{
  "n_layer": 9,
  "d_model": 128,
  "n_head": 4,
  "n_kv_head": 4,
  "head_dim": 32,
  "d_mlp": 640,
  "vocab_size": 1024,
  "activation": "tanh_gelu",
  "norm": "layernorm",
  "norm_place": "pre",
  "norm_eps": 1e-05,
  "positions": "learned",
  "qk_norm": false,
  "attn_scale": 0.177,
  "bias": "all",
  "tie_embeddings": true,
  "parallel_block": false,
  "init": "normal",
  "init_std_qkv": 0.0576,
  "init_std_o": 0.0715,
  "init_std_up": 0.0824,
  "init_std_down": 0.0824,
  "optimizer": "muon_variant",
  "lr": 0.00522,
  "lr_mult_o": 1.0,
  "beta1": 0.95,
  "lr_head": 0.00723,
  "grad_clip": 1.0,
  "warmup_steps": 200,
  "schedule": "wsd",
  "decay_fraction": 1.0,
  "decay_shape": "pow",
  "final_lr_fraction": 0.05,
  "batch_tokens": [8192, 16384, 32768],
  "seq_len": 1024,
  "doc_mask": false,
  "train_tokens": 149000000,
  "steps": 9368,
  "dataset": "wikipedia_en"
}
Each number is 128 + 32 x the weight over its row's rms, rounded and kept within 0 to 255. Layers, rows and columns count from 0. Numbers have three digits each. The size before them is the row's rms in percent of the matrix's.

# layer 5 MLP down, 128x640, rms 0.0821, rows 0-127, columns 288-319
105:143146116147149142122149077126116090125115100105065125164179105134173088113136128176165098114095
101:085152137095184095119120120131107105159121193112107136086150174182095120128154136125135137060119
099:123152109115136141125124189145136150115088089163086164129126116137103082135135119160122097188201
100:145065111099147157103158105100135120127109091115134139138120145093147125188118107139109095105090
102:164111120139125199126123115101182191120147069069139105112107139140116113117124155112114154147153
096:153160126141113099142182173154087066187096176149110083134101160081154077123152146108109066118122
099:155127111104154122081130139075158121164093127172162101070097081136158160142036106101111069083116
100:187131070137197104146117095138152175100170116078082122138126104099102135154144144117131124138167
099:160127142126177156121144178101078063135108082155117076037150131108123116088148121085146084058090
103:149132099108115094141110164141153140139134149084163131096114116127087108139138116076172135105081
097:126156173122110146085114054047103116140139111143162137161103182078108156150120154133108099188149
102:128168131112102107124169079125103061140151121200144147115128097118153107108110137116071108108157
095:140134142139109077120117145131097146117126042170152100155142116103100142113128166105095146129177
096:053120173128165182125096148138101095139118147092142121159102127140067161080125144095126140182147
098:159175080184094125143173179159113120079124139142145174167121112165192191084175096123114095134157
103:116154127074155113105113130134080101140105102085177099122124129148131097084083103181126144130061
105:091152142077159131119124142117181199027150043164124076164166124109119155085120088147157098127095
095:163125088168101143192178141118178158102131098109196123113186161142053120102132162150113066156076
102:131145080130125100190170125144203090104113119118136116105142075185110092126131137121102156031139
099:170142131119125132117136157147106118156130089093101114090102126157171081107183120106038138089108
097:105083127094096092172089205093125139124091062135090208118126091034129144093134123149080221149101
095:153140125139107104115088138196095109169131126135126138066108150125124133133131077138123154147112
101:136182102097028180176086127115113065132134170116143122100148123100141176119142103125118125114123
098:152132131103142207111140155127113024139117181095142127115149106145105126127165169097189132127090
100:055121119131088130143194156142101133153120151168121166126178138112086123199174139141130114124088
099:145133174095147064117139046136120147112131176166150117119116169093139119138127115214126171162148
095:083148097160155116117116155155195191102089118061111140095042134085113113134195129163096120147116
105:121101123152142093116168183067117174104118142159144082113108150170151079182133151142121118100148
107:169091097141085157121112130138110125132149109124175181132088143122145129113159122118099132139060
095:157096093134108143069097162076143101136157085079083160142124099149093169128149135097109163092045
098:128104091128089103137100140121116154126113143141181128175177103140056166188120102151159093156132
105:059163184121129093134165135122161164072055104154101101157172110130106143116133076097079145126150
107:130192126185109173178086125146164092170114170059129159086084116112108109194075170090142109181103
099:138154201150101130111095151115144086141111154155118110139107112205147088136127103125119073166185
098:166056139123142149128154104080084089142152110099113181174138138142120152153141133165143120139095
103:126110082124093160153107133189131106114128095160141092112184111163133166161115114138168051155143
101:137146130139087141127117164134131080067176120133117188120092110100095111197157104158059141108142
099:118121123034117103149138114194114109118092122122084140175138114142114118105136120142159158089116
096:157080099131108118154164127141092128179186159127103090117101151173071106097088099072149127136064
101:151163142104139115140149107136126076111102147143092139116127203066122143172096106122112140110157
097:175120118138163117129120172140162111204115115135106171141081138178063098145107136131127137083140
096:098094127149100116136134156128115136114129145160133089175115154141184135127220065139153084089075
103:160114136115087109113114123153150132193128083119084190172150165120095125145120166150097136210135
092:071107119140072123138101123133135133128171147000130151131169099134100228095075094142166217167109
095:175061157153112055068138139111141124118132111124133075134109135192125122139161067113130155101115
096:113095078086158109186147116064111065153107118137159121110176091107199126174099138122092176113124
102:126159178123137157166144089107124141129130152138189148104103174134074082145100123075089172183104
101:165148092207159163143079154139091117168131096156095142100145169123064101107151104224121120142145
100:167117118107108105134156184148134187090095124148098122073144079106127129106101167135097161115149
101:115142170177116078128128192121114088150135136175129105155152109167095097117167166178135142034195
100:105153139148169093161169091120162092121131132096134138107135084129094101157145148113137070134090
102:119126136113087094169132122146103095130157152143121124190177126074087108101127165124127071094092
114:115111103094076093072135129150057111143156144163176073131153092143166081113128145109102124057115
098:115160074123122087066123090139156145114140128183139092145176096090128171129120126092058137115160
107:087096143098158166112135171125105219131118109156190115159143150098160081089075163134134123124136
098:179139075155143165083102151139099084137162113122144133161147188129093106124131117144151066109165
100:211127142080080094133097101106129081090130109161122145099153082092109095139134209076119129132123
097:037125135093129175115168130122107075104186188128130124120108112141166082154104100114112139114084
098:171099106152161117113139148105175117121154168150193126106073189124147142162163169146112190111130
101:127154154188129106144127145137208164119113110128077148113153117177132130124184131155177172161087
098:132102149146120108089152102140142206132133020144196089021055135168177141069075188146152155128173
101:116113124115083169127140169109124133127092155160200113094095135135140100140081105175143091163125
102:079083168073164090107088140099103106138105079080120118157176111162141203093141116146200138106103
097:130125124084150128120198116069161138140120092109085075176124142130157137138115061126111141159130
097:081137175178155159149104153076163033135165141120152168087097152149127146105149132112113095116120
099:101124119126195157131097086146174135169079157101120107075174114171131203101158128137116140147145
092:131154120135174152085173107120095076145136135126115072117095120166087158107174168107148112122100
102:096157139148141158111103171142136156115192189169162129141111128139193143135099139160155072136140
098:132162142069122178112114147136156081172105068197087125122106111132093143218208102124119127122103
103:079132140107154155208145202103081189143117122081143127127150147161160118205140114139066149112206
097:075103142160125197129107066122132163093110140151190102134110121137187159094114095146135138163174
098:113102109145141102131149133091115150154106146131103116091127135123201096077106120155114169148111
097:091135137120098098224101130104150104092168125150104099142181109102112175178104183106114110103156
097:098094163165100125148144130109129154091066081066123138178163091139203174099138156137114077140158
103:088158081136188191143121133132118210125063126146102114151170199134125093177142102147158124096113
098:113138158143090090122147147103086105138092111096105160105145168133148123093157125093152167076127
099:156122141083138065106150194148121134169101149112133133157193164141113125115130151089110106125129
097:135161118165146076180111128117120045075059167160140155104150130090145153126067122166108170101113
103:098095207130141073114124167059142152141155163069119083188133118175040114107128180180069144099156
103:195143156102166099132109085172088207122091124119139151092120126131176104104180094073098134128161
103:165123100154112040144175135124139202187116125123108106147154136148163148105163081123149134120103
100:137153189067142143115111124154169136142129124146137138122133041099160176144155128120116164153147
102:160134153118114078081074131115113128136128097072053116062079098156123082131112133092115096126125
107:146110131092094116144161103171159151147132131193132113173103188138190135091148147158141142111126
098:110128119137124123100109155086131161113104125142159192124145183133144113123147113141153164113184
097:143111120123108100097127106185132112145114132089097181140074171148122114115103145096130167121117
097:137176192129133159135093046139191144142140159089146133131092141126080106128144118153186195067110
102:147133073190106117096163111132130197103168185154158119137148141091155156127053146154125109151129
101:112069122113087112126156145151140142159120153109087192166098102174179159177115149110158076133099
100:135117085142174114090180105159115111138104182108085094133139099074109101178139138102150100125139
103:196062153111131135084082081172119162145184113144181109109151165093146163187072207112111068176120
098:107167105127075097160118116209169141126182096146139134087133101111100187125120144104147139176070
097:146151093168172174145103128100097241155125135138127132060086163071138124127118162161176142120095
097:132115124110165165163119106162104175135105129152125118098161102067127128131152175109148200146145
098:144140088124154191150172120102160199140073101117120115113141135100142148168132093177202119119139
108:114121106098127131122128113122133210183137133125118120174104091144151185114099155117165122123255
097:155150113106119087162112085085096131112125084102072157147119151166111159050113129135121148070128
095:123090160145123143099088154156147088092167102125079089188158094129156128183016131114122101145112
100:112127173098124103098107145101132080160154167158193094155180192171157125137106163155116105110114
105:133113152153071104163150135142106143158137158106107148084094113149096135114075147118110123178130
096:107157130232172119135118106103133088183123145121137166133112149095087115058143134129078175151140
100:110132152140115109094208130128192150128104175139141126179070131146109120130123133052141067165168
099:174105141085151116095115152105051043088140165085159160159060183146194104164113118080160101146091
096:086124089146186125131056091093165230092192088104085109132118121124160060118080104052128107087171
099:090158098178169164124138095124181072124126213107091120137164094149111126148129113071137130128136
099:167079197120101138116166075192111089105126165042075123140090110145157156139148159080130126138143
097:124152129064190151096131108156140133103139176099081140104123116129142082120097195143121084141095
099:082146161151112121101129119093148138103140142110118136126137131128090064172079113141178111146131
100:072162096157113117089138107123163120081143124126124174078046094094075122071149126134115141102134
101:103098133165155163104082071132133164067188147149104141146122177090160076106175064171116081183172
094:162086153066142111100122142088138111142155145116172079153140114139148159100190075072113155113147
110:088093113114098129110112116124145108106093090165110160089132114104078184083087086107143155137053
106:101137126147089167133120125139088093134143119131055081144131096149107179122112145201156159140107
096:121132051154156137115141101132135093104133128124166131181200119108121162128160125125176108114183
105:121117133100181133097122092083134082089173140100071166174081133130083117076149122166120116146061
098:087106127120152150154100106127086102159105141250112077132110176100155128160129118074151122151132
095:132152088126147189124161126130106172119152097114082137118098071095150095070100122072105128132128
101:203096110167111150171164143118154163109136128129159109090094147174186134145076135171134161143119
114:141154173117090195152122142139157150141145062121139106189120167090166134124112162121140131176160
106:124115112104126129103089081158114184114104159123098126120108116099095140160103122183119160102141
099:124131163152132128133059045171102095146109119133165103114116166118112136108170138060127153111115
096:131142058140118181159172118144088108099087096135082165063184122133116112134147162181134133166137
097:164210097136128151124119128161125234111132151138138165113148137127119110130204150129169144113175
104:121094189108155153150153131115085140104081149087127168163152147121175133117133086171139115074166
102:081133114137075132142054166174088141108142157156142195125100139150140139158106124106126177155214
103:181118123128119111101150098171113084138096139127163129097095103177114124145102108165122179117159
095:119124145092133140180091123089088152128155161130175112138127069112080123086161108145100072139042
099:097140104151080154154118130133134098176114129114162169123128100068160110118160166085143171136092